{"num_hidden_layers": 15, "hidden_size": 160, "num_attention_heads": 5, "num_key_value_heads": 5, "head_dim": 32, "intermediate_size": 384, "vocab_size": 2048, "hidden_act": "reglu", "norm": "rmsnorm", "norm_place": "pre", "norm_eps": 1e-05, "positions": "rope", "rope_theta": 71600.0, "rope_fraction": 0.5, "qk_norm": false, "attn_scale": 0.177, "bias": "none", "tie_word_embeddings": false, "parallel_block": false, "extras": ["local attention windows", "a smear gate", "LayerScale", "weighted sums over earlier layers"], "init": "normal", "init_std_qkv": 0.0395, "init_std_o": 0.0395, "init_std_up": 0.0395, "init_std_down": 0.0, "optimizer": "muon_variant", "learning_rate": 0.00243, "lr_mult_down": 0.7, "beta1": 0.95, "lr_head": 0.00527, "warmup_steps": 200, "schedule": "wsd", "decay_fraction": 0.689, "decay_shape": "linear", "final_lr_fraction": 0.0, "batch_tokens": 16384, "max_seq_len": 1024, "doc_mask": true, "train_tokens": 106300000, "max_steps": 6489, "dataset": "wikipedia_en"}
Each number is 128 + 32 x the weight over its row's rms, rounded and kept within 0 to 255. Layers, rows and columns count from 0. The size above them is the row's rms in percent of the matrix's.

# layer 6 attention value, 160x160, rms 0.102, rows 0-159, columns 120-159
size [102  94 109 108 105 106 102 108 106  86 105 112  95 110 109 105 117  98 101  97  87  96  96 104 121 110 107  96 104  96  98  97 101 107  98 100 106  99 104  92  99  97  95  95 104  99  94  97 109 107 102 108 104  97 100  98 103  98 100 101 110 100  97  99  94 104  96 114 104 103 107 103 103  97 104  99  98 104 104  92  91 112  96  91  89 101  95 101  96 106  96  93  96 103 100  97  99  91 101  90 110  98 105  85  97  99  98 103  97  92  94 107  95  89 100 109  97  94 101 112 101  91 112 100 109  98 105 107 102  95  94  89  98  93 101  99  93  97 104  88  97 107 102  91 107  98  91 103  93  93 101  95  94  84  92 102 100  95  97  92]
[[127 149  96  98  56 154  95  83 120 124 122 166 118 133 113  58 121 122 105 142 163 185 120 109 113 105 111 165 109 139  78 122  90 123 181  95 128 133 140 140]
 [157  93 179 162 106 134  74 158 163  68 152 103 155 104 125 139  89 128 128  78 147 144 126 148 144 124 132 164 106 151 177 104 194 126 145  92 138 186 159 115]
 [114 151  95 120 136 119 139 156 116  78 159 135 112 153 132 127 124 170  70 139  96 111 116 170 132 164 151  93  60 125  47 158 158 154 108 153 119 158 128 135]
 [118 168 157  95  88 122 170 187 219 156 152 131 154  73  99 135 103  86 132 163 115 118 103  97 144 111 128 116 100 165  88 145 160 104  96  82  90 121 154  77]
 [ 54 131 158 148 161  99 176 128  97 132 156 121 186 166 115 123 103 178 165 123  87 124 131 144 160 124 156  93  88 137 118 152 158 102 142 107 137 135 155  66]
 [ 96 101  95 108 130 117 172 167 125 170 174  53 134 100  86  87 116  86  98  77 124 148 153 152 135 133 170 135 127 178 131  69 137  94 100  54 185  94 116 135]
 [173  78 165  88 153 150 101 164  79  97 145 209 148  89 148 107 170 124 106 121 127 182 120 138 158 145 112 120 110 159 170 107 110 125 133 112  81 126 171 164]
 [113 184 115 185 151 113 146 189  98 155 133 197 139 142 147 100 135 146  92  97 154  99 142 102 108 126 115  81 128 160 155 119  80 146 167 109  97  80 138 101]
 [159 135 126 123 172 165 150 114 108 106 157 132 103 104 208  94 166 123 164 109 143 126  95 142 114 107 117 124 108  88 146  43 116 112  95 160 153 182 155 107]
 [139 143 107 199  82 149  86  76 130 133  89 135  81 140 131 163  94 141 148 143  97 146 160  80  75 121 122  80 105 141 163 169 115 122  60 152 139 122 171 168]
 [139 114 117  99 124 114 126 212  83 173 206 122 131 189 159 154 140  51  83 203 143  84 123  96  55 157 134 111 130 119 160 124 166 142 137 199 155 105  90 111]
 [ 99 102 113 119 102 132 152  82  93 188 180 142 127  73 121 131 114  65 108 128 178 132 156  91 127 150 165  92 128 153 135 150 132 150 144 120  99 138 137 120]
 [ 56 143 139 102 137 107 128 155 154 148 123 125 117 122 132  95 111 150 157 127 102 175 168 123 134 153 113 146 118 110 115 130 131 113 115 129 133 135  69 113]
 [207  75 157 117 160  83 133 128 126 148 129 117 145 143  98 123 118 102 125 160 136  99 140 198 106  97 149 148 108 144 172 105 171 164 165 166 103 135 145 107]
 [196 130 106 169  92  99 158 110 132  79 194 144 142 163 132 137 129  92 179 121 124 149 175  75 112  98 157 140 161  95 127  78 166  82 162 132 201  86 119  98]
 [110 168 153 124 108 171 104  92 126  82 120  93 223 158 133 190 122 136 146 126 138 136 141 158 166 123 151 158 152 126 128 125 123 142 113 169 178 139 134  85]
 [132  87  94  89 121 117 122 143 114 112 134 122 129 187 195 156 152  90 113  94 109 112 128 109 156 137 164 108 121 162  72 140  99 108  41 121 132 161 145 117]
 [175 121  93 136 135 180 145 110 101 128 179  81  65 120 113 102  70 131 119 107 146 147 140 146 131 137  82 143 178  98 154 107 147 149 109  98 174 133  58 118]
 [ 69 136 165 121 153 111 159 137 117 133  57 153 137 101 130 107 143 156 152 104 151 149  85 178 116 144 109  95 115 159 107 129 198  98 130 132  64 137 176 148]
 [ 96 118 125 127 174  81 124 155 130  84 149 151 158  78 116 120 133  35 169 101 151 116 174  96 129 137 148  82 109 160 147 118 150 153 173 144 110 147 116 136]
 [158  43 136 114 177 146 111 146 105 140 131 180 129 138 142 150 124  78 117 147  98 127  78 173 159 174 201 119 198 149 121  95 137 139 114 174 106 179 125 155]
 [205 136 177 165  82 137 155 101 114 139 129 104 168 147 138 171 147 162 132 161 111  81 170  91 123 219 125 141  44 140 103 133  83 143 121 119 114  97 110 113]
 [ 89 116 119  60 148 132 117 154  80 107 134 128 155 161 107  73 127 185  67  69 116  71 144 135 137 169 147 109  73 107 145 144 134 121 118 184 107 123 137  56]
 [106 128 171  93  72 210  79 146 126  93 105 166 170 150 140 132 133  91  91 130 105  63 103 144 127 155 140 162 127 114 113 153 106 148 154 150 116  93 164 169]
 [165 116 127 120 134 101 176 117  82 116  83 152 134 122 134 102 119  66 215 135 120 125 159 158 101 122  92 143 122  87 156 182  91 103 113 129 140 142 101 139]
 [140 110 111 117 160 103  92  91 149 112 144 128  75 119 160  92 106 167 129  91 174 117 155 103 111 166 117  96 134 171 174 144 151 145  84 164 130 142  72 158]
 [111  80 138  96 130 156 116  74 129 143 145 138 107 132  98  94 105  81 147 164 150 143 124  98 121 105 133 158  84 169  62 116 157 177 108 116 146 201 184 178]
 [196 130 146 146 169 113 185 127 147 187  86 126 131 155 102  77 180 114 142 127 160 125 110  84 144 119  84 113 151 149 154  99 118  86 152 101 125  82 120 151]
 [184 157 123 163  81 184 138 137 150 163 135 118 185 145  75 153 130 148   2 114 106 122 184 141 104 151  96 109 140 160  83 111 182  80  98 119 151  83  94 137]
 [105 158 127 136 154  83 143 150  97  85 130 130 136 136 111 114 168 173  74 132 117  64 142  91 115 143 113 129 121 166 156  68 141 161 153 161 174 104 123 137]
 [ 71 134 154 102 136 147 147 165 177 123 135 108 119 131 106 140 121 124 142 112 112 119 110 115 145 130 134 111  92 122  42 196 173 156 136 154 103 153 157 155]
 [173 104 116 106 182  98 146 168  99 125  95 101 128  72  89  68 165 107 143 126 136 102 129 142 147  68 156 145  95  93 143 155 177  76 131 116 194 143 135 140]
 [111 174 181 163 115 133  90 118  47 117  93 123 123 157 115 161  98 146 107 127 164 122 126 100 133 116 134 168  99 148 104  83 194 180 129 121 135 116 115 181]
 [125 177 135 159 174 114 110 188 107 142 171 103 165 121  70 123  69 125 133 116 103 138 126 109 119 117  73  83  88 191 160 110 125  83 120  66 130 193 176  68]
 [136 108 111 151 101 145 133  74 111  40 112 139 105  88 180 165 116  85 114 132 106 157  99 178 147 172  90 135 117 148 149 141 117 135 145  86 162 177  91 186]
 [142 122 162 139  73 124 128 119 115 154 104 128  88 145 164  65 153 146  87 159 107 124 127 169 112 148  94 104 105 107 139  68  98 149  51 207 110 130  96 115]
 [ 83 136 125 124  96 161 117 110 122 118 182 147 168 176 134 127 138 162 119 156  98 136 131 130  78  73 115 144 167 106  93 111 117 124  46 167 120 114 138 131]
 [200 159 190  75 123 120 169 105 128 152 144 182 171 134 144 162 163 129 177 136 129 167 187 121 130  79 116 167  83 171 120  85 113 138 110 140 139  93 134 105]
 [ 73 122 106 169  93 133 128 105  76 145 113  86 165 156  84 132  54 156 119 125  71 155 125 138 130 165  76 130 159 106 133  79  98 179 162  86  52 153 116 125]
 [ 59 118 107  92 141 108  94 123 113 142 127  62 137  99 142 132 123 119 143 123  96 121 176 142 105 131 139 140 152 105 145 142 131 125 119 150 154 120 122 149]
 [125 203 139 141 155 145 130  96 136 167  96 141 130 105  77 134  84 123 134 173 140 113 111  83  84 100 160  59 137 161 107  56 159 135 133 165 106 131  70  87]
 [128 108 154  94 135  66 132 168 134 149 138 131 127  96 156  85 103  91 118  97 110 142 184 139 131 128 121  93 119 148 156  98 110  86 150 109 212 127  91 100]
 [ 54 174 110 117 158  98 134 115 118 123 189 160 124 109 145 194 115 136 139 176 134  80 115 134 145 161 149 104 154 115  68 131 154 132 191 135 133  95 129 112]
 [108 124 105 120  69 113  83 113 171 110  40 163  97 117 190 160 100 124 170  73 142 115 187  93  96 165 158  55 119 129 126 137 100 174  63 150 112 103 145  89]
 [160 187  88  95 130 157 158  70 144 131 165 135 159 147 132 119  96 149 171 154 129  81 146 166 168 101 176 158 135 142 113 141  91 103  90 119 107 116 150 103]
 [122  84 122 165 184 167 114 155 110 118 152 165 150 113 130 154 167  99 127 132 148  65 165 135 169 117 164 190 132 147 137 131 173 141 102 165 108 127 189 159]
 [108 129 151 165 140 160 172 146 137 132  77 123 125 102 126 139  99 143  99  82 112  64  89 115 116 129  70 115 124 172 107 141 132 117 145  73 148 175 128 149]
 [140 174 169 144 119 134 113 131  58 126  73 144 141  64 101 183  82 113  53 196  82 100 120 153 140 100 129  81 129 110 127 153 147 152  80 133 144 119 148 155]
 [130  28 157 125  90 143  79 158 115 115 147 151 138 117 141  98 129  51 165 159  92 167  97 154  97 176 210 142 136  87 110 115 104 142 161 138 103 113 101 111]
 [100  90 146 146 148 121 153 147 122 111 132 130 111 140 108 153 135 151 132 135 118  62 153 124 128 169 120 212 155 101  84  89 110 139 104 115 120  96 191 111]
 [139 184 134 166  85 124 131 139 146 102 120  84 148  91  62  64  88 100 129 100 166 181 110 215 192 124 150 133 142  57 157 141 142 128  73  70 156 134 115 135]
 [141 137 132 153 135 182 107 205 170 158 142 148 135 120  88  79 157 181 112 156 131  66 168 108 104 162 176 121 140  96 155 143 175  87 124  72 124 135 119 111]
 [127 171 138 111 133 190 116  99  72  92 123 157 142 121 157 146 181  93 125 151 187 106 148 139  88  97 101 100 129 132 141 139 146 126 157 156 109 172 192  88]
 [153  98 149 133 146 109 118  61 133 160 167 132 153  92 120 145  83 105  43 123  95  95 171 187 124 147 128 147 165 103 143 114 101 109  73 103 148 124 144 134]
 [138 145 140 188 170 122 222 164 121 107 126  84 123  94  96 119 139 147 126 124 122 161 121  47  90 166 134 103  36  64 173 111 129  98  90 150 135 120 113 127]
 [ 91 100  87 128  83 173 115 163 178 142 129 133 103 120  93  74 147 115 139 137 114 141 123 164  90 115 198  53 149 101 147 203  97 149 112 223  70 133 106  64]
 [ 78 136  99 132 140 146 144 129 140 103 143 123 104 127  98  63 156 148   6  71 114 121  69 101 165 114 130  52 153  79 159 131 118 128 112 121 114 136  76 102]
 [ 90 132  93 149 191  79 177 124 142 156 157 158 109  95 105  81 105  72  67 146 129 157 149 113 121 114 142 119 118 141  61 163  94 102 162 156 117 184 165 125]
 [117 162 124 143 129 123 142 175 121 103 107 159  95 115 137  89 144  99 124 139  74 128 133 202 111 146  88 167  49 110  70 123 139 111 150 105 125  63  99 140]
 [138 126 136 108  82  73 106 105 140 102 139  99 189 135 114 145  96 134 113 113 105  73 128 155  89 175 129 125 131  66 154 126 128  82 109 150  87 145 163 150]
 [156 193 124 173 109 156 205 122 137 118  98 146 177  95 121 165 217  63 103 124 115  59 160 108 155 131 130 104 122 159 162  74 133 151 205 122 179 100  99 102]
 [141  63 149 112 191 155 137 122 177 148 135 173  84 146 181 122 134 118 123 107 164 127 167 220 158 131 138 113 118 163 105 128 111 134 157 163 132 125  80 140]
 [144 119 130 133 156 174 142  61  97 104 111  66 206 192 106 116 112  61  97 119 105 166  78 163 107  85 159 145  84 110 118 127  77 159 117  87 124  97  58 126]
 [ 69 171 109 126 170 125 158 168 113  89 124 148 115 184 135  96 142 144 130 150 148 151 170 126 180 132 133  38 106 116 147 192 126 142 140 160 134 114 127 149]
 [129 138 161 132 109 136 141 110 124 115 175 111 162 137 153  99 101  87 151  48  86 110 103  83 139 142 144 145 163 183 133 106 138 160 159 101 126  74 151 115]
 [139 138 101 150  70 126 143  66 120 133 166 101 146 152  91 100 167 110 100 188 147 133 167 124 151 147 143 167 179 152 167 156 133 110 164 135  74 111  82 118]
 [183 113 154 137 126  97 184 115 176 109 149 161  88  88  98 164 197 141  69 123  67  85 116 117 108 119 165  95 160  83 139 103 103 149 160 153 147 117 132 167]
 [106 136 111 151 146 180 102  86 153  99  78 156 130 106  78 105 120 103  86  76 156 165 103  87 135  74  81 135 106  98 125 116 117  50 188 170 165 152 144 172]
 [ 82  79 120 107  99 143 141 141 155 166 131 167 156 108 171 191 144  92 107 166 137 118 101 133 156 158 114 174  95 106 125 105 127  99 119 102  90 100 107 143]
 [115 150 150 128 127 159  90 149 164 157 110 156 166 108  99 113 100 117 187 197 110 137 164 202 137 114 116  84 201  84 112 129  82 149 113 142  94  81  69 109]
 [ 98 120 111 143 103 143  59 111  81 123 157 144 135 147 153 160 175 101 152  94 130 158 143 143 130  86  75 169 145 172 145  97  99 131 125 166  79 146  46 120]
 [159 171 116 141 130 172 143 139 188  83 147  88 107  79  79 113 196 112 142 147 134 132 155 110  99 102 155 124  74 195  74  95 128  57 124 129  85 105  93 122]
 [107 116  89 174 123 158 124 156 133 143 191 121 157  78 124 134 152 113 122 139 158 175 133 111  94 143 155 112  68 107 107 104 156 175 160 168 117 152  90 114]
 [160 153 197 116 156  78 104  94  79  82 157 120  79 111 104 102  96  82 136  96 116 133 107 112 129  96 124 116 125 117 166 123 104 188 171 109 120 117 107 101]
 [141 151 237 156 116 118 121  97 133 118 113 102 138 149 146 140  75 127 102 131  86 178 156 131 140 179 140 139 162 115  98 147 130 130 119  90 163 122  97 120]
 [173 114  57 154  65 104  56 149 116 135 117 132 111 159 113 168  67 109 133 189 152 152 124 163 149 130 172 110  77 113 107  50 186 133 129  98 140 155 131 116]
 [108 133 174 102 150 155 190 132 160 157  85 110 108 155 129 112  56 104 145  75 180  95 104 177  75 116  78 138  98 121 137 106 140 119 148 162 135  99 106 141]
 [130 105  78 117 107  90  64 151 146 137 135 146 152 126  99 149 129 136 109 105 190 138 120 148  83 220 179 116 118 122 132 175 118 139 108 112  55 117 112 127]
 [153  96  89  78 170  61 117 183 139 177 152 131  96 103 170  86  86 138 119 104 138  94 199 147 156 114 145  87 174 110 147 179  86  45 170 123 127 163 199 122]
 [157 179 176 135 152 113 161 115  98 132 149 152 147  95 120 112 101 200 163 148  71 139 156 133 164  96 134 110 121 156 104  92  71 152  66 152 143 121 114 131]
 [106 129  71 160 133 170 108 171 105 145  87 198  48 189 124 156  72 182 104 115 198  99 161 103 162 147 195 100 114 164 150 102  70 157 148 137 140 127 183 116]
 [131  50 116 172 140 116  99 121 126 155 142 159 150 215 131  49 173 146 158  77 180 155 104 122  99 133 136 127 162 157  67 117 157  70 196 159 206 115 138  94]
 [136 124 113 116 142 128 100 136 114 192 132 115 106 151 122 157  79 159  93 175 135 128 113 178 127 154 113 131 102 108 134 128 125  74 121 152 129 165 242  95]
 [129 120 199 111 105 129 169 140 152 103 152 160  77 197 123 188 141 127 151 147 154 157  92  95 130 116 203 170  94 117 157 118 166  63 114  62 117 141 119 114]
 [141 196 178 195 109 139 111  57 107 102 107 101 136 125 117 151 176 135 134 192 149 191 113 198 163 177  77  99 147 123 116 149 117 107 121  71 154 112 151 143]
 [145 164 131  53 108 105 127 169 159 113 174  75 139  94 138 144 129 107 189 164 109 103 144 105 131 108  70 170 134  41 107 128 134 177 191 115 151  91  75 140]
 [112 133 102 128 168 137 179 118 129 123 120 129 178 160 106 153 136  88 109  70  93 181 140 161 101 148 121 112 136 185 103 109 132  62  80 114  98 152 144  94]
 [135 126  91  99  98  58 146 116 145 115 149 199 132 124 134 121 169 173 134 158  72 106  91  87 123 178 103  90  60 113 120 129 140  55 117 167 162 152 153 157]
 [143 130 119 160 157 104 119 118 129 127 215 158 129 112 111 128 140 100 201 117 179  94 194 193 167 111  73  86 100 136 138 100 198  61 193  93 155 123  92 137]
 [146 106  91 131 149 148 108  94 164 107 145 163 180 155 103  77 127  77 177 153 128 158 158 133  82 110 152 135 137 113 159  79 147  80 138 160 152 182 142 127]
 [168  55  98 110 128 132 136 111  97 133 148  90 206 154 143 183 190 111 122  94  51  81  79 145 142 132  53 125 119 166 130 102 112  50 112 131 104  81 146 132]
 [149 172 133 116 141  93 145 117 148 147  80 169  92  89 159 175  76  68 185  98 142 106 184 167 126 109 117 146 145  99 125 135 146 160 138 133 145 160 164 135]
 [124 146  92  98 160 192 165 111 122 152 145 184 138 156 112 131 123 157 170  97 161 138 130 131 128 186 104 100 111 154 142 119 140 102  71 158 153  85 143 136]
 [124 122 115 106 123 135 104 147 123  83 138 102 137 115 148  92 146 150 102 160 123 134 148  89 149 122 141 105  90 171 140 150  75  87 116 136 117  99 100 127]
 [117 123 132 117 128 145 134 105 175  75 153 154 134  73 190 109 163 179 110 136 104 109 124 144 133 103 148  92 172 101 107 144  93 136 189 159 116 136  72 159]
 [117  96 179 136 117 110 142 111 128 123 171 170 162 137 124 138 150 145 105 144 116  99 149 128  94  47 175 200 117 149 120 111 149 129  89 117  65 168 144 113]
 [ 91 136  93 161 142  83 191 145  94 114 164 123 126  68 127 132 140 116 170 100 103 147 133 114 120 189 153 187 165 118 109 134 104 115 129 175 155 128  60 153]
 [142 119 139  87 103  98 138 139 110 120  56 140 134 131 103 141 163 146 155 152 160 130  99  59 129 155 129 207  86 142 148 124  56 119 155  52 190  84 103 117]
 [120 154 176 130 154 103 127 143 158 130 135  93  93 105 138 164 114 121 169 139 160 122 174 103  81 154 110 176  75 132 220  97 164  97  57 137 172  85 139 149]
 [106 130  87 166 100  87 162 138  90  72 201 195  79 102 148 166 163 123 120  57 175 128 178 123 103 140 113 161  90 113 142 116  64 126 178 119 162 150 174 145]
 [128 116 155 152 176 132 152 153 174  90 151 142 142 129 132 162 111 118 162 151 182 125 134 130 135 185 215 109 112  71 156  79 147 171 121 150 196 122 190 181]
 [143  96 149 174 106 164 140 131 144  99  97  96 128 149  83 101  67 116 109 108 124  46 140 119 122 118  82 173 134 136 148 159 143 104 165 118  93 129 120 156]
 [114  69 112 107 134  68  74 134 111 153 110 149 101 109 152  64 118  74  98 177 119  64 176 131 101 151 100 110 135 104  99 142 121 191 202 169 105 101 152 130]
 [121  94 147 185 212 156 142 111 124 129 145 137 139  97 154 128 115 110 174 143 159 158 119 198 129 151  77 125 135 119 137  91 207 105 155 140 124 129 141 167]
 [ 97 116 163 142 146  85 153 185  75 128 156 151 103 164 146 120  72 118 121  95 119  47 110 179 208 121 142 168 208 104 145 139 167 165 117 126 149 145 169 128]
 [138 125 102 122  95 142 161 151 187 114 147 168 117  78 134  63 170 160  32 168 112 111 125 146 140  72 119 104 138 139 142 160 133 180 139 114 160 137  81 115]
 [165 185 176 120  67 166 157 133 110 103 113 153 127 170  91 133 190 144  95 135 156 133 136 112 172 123 170 176 134 151  91 106 102 115 189 160  77 120  90 101]
 [106 186 105  82  91 137 113 129  78 148 163 150 140 155 108  92 140  95 101 153 164  91 109 200 115 135  98 119 123 122 116  72 150 171  71 107  90 158  93 160]
 [175 110 151 156 142 133 188 145 157 127 134 213 102 111  90 155 128 116 128 123 160 144 112  87 159 131 123  91  91 151 135 130 100 101 111  69 134 114 126  99]
 [171 140 154 155  96 150 161 115 111 137 134 121 158 115  82 157 127 101  97 133 165 115 165  49 150 134 118  91 122 111  98 107 162 146 129 131 138  97  40 126]
 [ 76 149  89 132 126 141 104 120 104 132 116 151 140  76 144 136  85 153 140 132 139 139  97 154  74 102 158 159 169 114 114 119 174 160 122  87  92 142 140 132]
 [ 90  95 125 158 118  96 140 135 114  71  60 114 171 145 168 133 146 183 165 119 115 139 172 122 187 102  73 156 101 145 136 121 144 102 119  73 183  72 155 132]
 [ 96 164 155 159 163 145 149 132 105 165 102 135 129 122 153 148 122 168 125 120 195 107 128 102 177 198 181 145 120  73 168 146 174 109 100 129 125  69 134 107]
 [ 77 171 126 162  88 156 158 152  63 118 152  66  94  79  74 116 125 168 136 132 139 131 140 139 100 133 193  63 172 170 125  91 148 154 118 154  86  91 126 119]
 [123 129 172  90 165 144 145 166 145 162 149  61 133 128 150 115 181 159 149 141 154 115  49  63 159 112 130 116 106 119 137 140 138 153 164  89 159 114 128 149]
 [127  70 141 124  99 113  72  60 109 117  76 138 101 112 161 123 154 162 105  71 165 160 207 152 165  71 134 132  77 148 155 113 140 141  94 205 129 142  95 127]
 [ 97  61 124 138  85 148  88 113 125 147  83 110  93 150 170 177 175 141  93 118 170 124 160  74 162 154 157 119 134 151 131 118 153 180 101 102 210  95 194  97]
 [116 163 167 171 149 140  99 148 118 117 140  56 137  81 132 158 151 167  80 147 140 127 162 140 136 139  98 142 123 108 153 102 120 183 146 123  73 116 135  62]
 [124 121 116 138 132 151 147  81 105 167 126 149 126 158 206 148  62 202 157 149 133 163 124  94  99 102 117  99 157  85  91 108  97 135 140 172  86 127 169 166]
 [144 150 129 156 168 139 165 129 194 188  83 154 130 114 155 150 220 118 155 151 102 169 108  60 124 136 147 120  90 117 122  74 126 108 130 113 156  99 171 148]
 [155 152 206 110 142 121  54 134 129 116  71 160 109 116 138 111 129 123 113 149 109 178 127 137  98 112  80 147 138 171 153 147 130 148 200 108  66 151 181  55]
 [129 184  98  86 122  95 153 171 134 146 157 152  80 155 132 106 111 175  61 104 135 146 108 167 136 121 132 100 146 119 124 118 164 122  39 185 143 120 146 147]
 [150 114 121 142 122 115 205  78 128 167 160  88 116 147 124 123 137 130  98 121  64 141 131 128 126 176  99 126 143  68 162 155 166 150 140  97 149 207 157 122]
 [ 89 227 186  80 110 152 135 112 127  97  34 119 123 149  69 104 123 146 157 153  98 126 145 116 127 166  94 118 143 125 148 175 161 113 145  76  98 141 132 137]
 [ 95 130 163 124 108  96 101 191 101 113 168 154 124 169 155  63 111  69  82 130  73 145 107 118 169  99 121  98 133 103  72 146 135 116 134 102 131 151 116 197]
 [143 152 116 168 103 122 100 127 160  92 119  67 136 125 141 167 108 130 155 112 135  86 105 140 105 119 115 149  88 150  81 164 107  83 115 106 130 106 152 102]
 [111 120 143  96 135 166 107 196 169 147  82 144 183 174 188 127 173 138 134 123 108 111 100 155 120 119 129  97  93 108 145  90  90 130 117 138  81 183 186  70]
 [149 171  85 176 121 140 147 109 138  91 125 191 152 150 131  68  84 145 159  88 118 133 212 125 136 113 115  97 148 119 131 126  93 121 124  84 136 128 138 134]
 [164 178  99 150 170 165 109 205 140 139 183 136 131 141 169 188 133 152 115 149 127 107  58 115 125 119 119 130 104 114 108  81 150  92 129  95 125 110 219 102]
 [159 133 151 156 194 171  78 126 122 101 235  66 144 115 121 101 180 128  99 153  83 122 160 170 118 108 123 114 106  94 116 229 120 149  99  76 128 115 139 142]
 [178 169 118 102 115 119 160 173 159 111  80 132 105 185 115 142 173 119 108 139 134 112  89 119 160  73 128 117 137 140  86  97 118 154 199 123 129 153  47  41]
 [121 156 124 167  90 127 150 168 156  97 107  83 145  83  72 159 118 171 155  98 174 180 189 107 141 130 135 103 137  83 157 105 123 143 156  99  99 144 103 195]
 [ 48 125  91  77 167 135 111 112 132 105 156 189 117 129 143 161 144 123 109 131  81 180 113 156  89 135 121 160 118 181 204 101 144 177 145 167 126  91 205 135]
 [117 103 199  89 135  73  90 165 142 112 120  95 183 124 114  99  96 155 156 134 154 135 107 127 144 119 145 123  75 159 133  99 116 177 100 178 130 126  76 109]
 [133 114 132 101  89 100 126 122 145 125 152  97 134 108 135 150  96 133 121 132 114 167 164 128 219 120  91 153 101 105  24 144 153 113 116 113 139  60 121 135]
 [ 97 141 219 157 121 125 128 117 144 113 170 223  91 137  83 170 176 106 139 112 161 127  72 131 139 170 123 151 158  75 144 125 124 143 105 112  79 148 133 118]
 [163 144  80 103 100  56 162 130 131 169 137  83 140 177 181 101 114 174 138 132 140 155 142 199 134 136 174 117 125 135 120 141 142 112  94 133  93 130 132 130]
 [ 89 106 122 166  68 112  96 123 152  98 149 117 124 170 113 185  34 101 103  89  87  24 140 118 152 136 141 110 139 123 119 117 107 106 105 113 139 114 129 173]
 [153 131  87 124 175 140 126 114  75 122 144  96 168  77 139 100  66 128 117  87 122 177 127 182 118 150 170 103 168 130 179 105 148  95 168 178  97 124 100 132]
 [127 167 126 153 140  80 157 117 173  73  98 114  87 148  93 118 118 150 150 115  83  99  84 114  70  94 121 111 107 101 126 128 146  76 101 149 129 164 138 114]
 [113 144 125 179 156 153 137 163  93  66 101 127 130 145 134 163  95 100  73 160 147 138 128 118 138 150  61 150  92 128 105 141 106 139 175 165 142  79  73  90]
 [ 91 167 164 173 134 172 123  98 101 131 154 124 168 146 131 170  95 144 160 124 138 146 120 137 150  99 127 138 134 144 132 130 127 154 111 170 119 141  61  89]
 [102  85 141 152 140  77 111  81 136 106 124 111 128 106  50 135 108 137 164 133 177  92 102  97 116 113 118 133 129 180 143 171 111 135 106 135 116 123 161 135]
 [125 117 215  72 128  78  89 148 110  93 115 139  84 117  97 176 126 129 129 126  51 149 121 159 158 124 112 131 109 164 103 133 111 123  71 129 122 172 143 116]
 [102 143 107  83 133 155 125 105  93  93  98 145 125 128 139 105  77 101 167 112 137 143 186  66  98 170 148 128  92 113 140  46 167 116 138 114 111 120  60 109]
 [116 151 183 123 114 191 147 103 125 145 134 153 129 166  99  77 140  90 138 162 148 123 124 129 122 146  30 115 132  94 172 186 183 119  73  82 150 179 128 109]
 [128 124 142  94 145 148 142 109 120 109 120 159  88  96 121 187 226  87 148 146 113 144  97  94  78 180 143 130 141  84 150  89  78 103 117 124 184 129 149 118]
 [101  82 129 119 162 128 116 136 169 135 170 177 128 136 114 153 120 121  54 135 149  88  84 150 151 179 119 121 124 154  64 154 135  73  79 113 118 140 116 143]
 [134 140 168 133  94  99 139 139 200 124 113 154 127 165 198  94 165 155 168  95 145 166 154 160 132 137 170  90 136 178 165 175  80 144 136 165 145 143 153 125]
 [159  88  91 166 156 110 154 112 147 110  78  99 115 164  99 157 118 150  82 152 111 175 173 145  99 148 137 113 164 166  90 166 105 104 150 111 105 138 122 169]
 [146 151 174 130 117 155 131 163 129 140 102  98 120 136 177  94  82  85 114 105 146 128 104 101  82 120 179 182 151 209 155  91  92 172 125 111 167 116 126 140]
 [121  52 116  89 124  90 122 114 125 114 123 143 103  91 156  99 186 111 116 133 163  74  94 180 145 146 170 116  96 128 103 121 142 137 100 108 124 154  99 108]
 [110  66 130 141 105 173 218 109 170 143  65  65 145 113 113 142 112 116 163 160 138 131 203 108  92  63 161 117 168 141 118 157 147 152 149 177 121  67 107 134]
 [192 142 145 180 147  23 140  99  97 137 150 104 166 145  99  98 130 111 147 126 114 148 103 142 153 107 194  69 162 103 148 169  88 118 148  93 143 122  94  98]
 [137 117 123 118 133 163 100  56 101 134 110  69 180 116  87  98 106 178 151  99 104 160 127 135 134 121 142 143  73  97 122 140 144 132 147 135 112 155 101 120]
 [102  79 106 107 173 122  76 160 111 160 136 177 109 177 183 150 169 143 126 216  81 121  98 164 126 196 126 168 119 147  76 119 109 115 158 139  63 145 153 181]
 [165 162 130  99 128 137 121 148 156 105 133 148 148 134 128 112 120  61 116 126 186 173 123 155 146 100 106 146 190 147 104  64 185 129 122 193 132 125 108 123]
 [180 133  83 141 139  57 151 140 132  67 140 163 118 117 191  83 113  84 111 119 117  81 118 184  91  93  75 119 125 173 150 134 119 130 128 115 141 212 124  80]
 [ 97 142 141  65 143 112 114 108 135 132 164 173 138 142  70 130 118  97 126  57 177 116  40 123 169 151 150 120 146 113 146  90 166 166  99 147  93 161 113 156]
 [ 81  79 159  94 150  82 110 120 100 136 189 114 107 120 139 112 146 145 170  96  84 152 151 113 188  96 100 136 171 164 104 152  81  92 136 133 131 147 125 188]]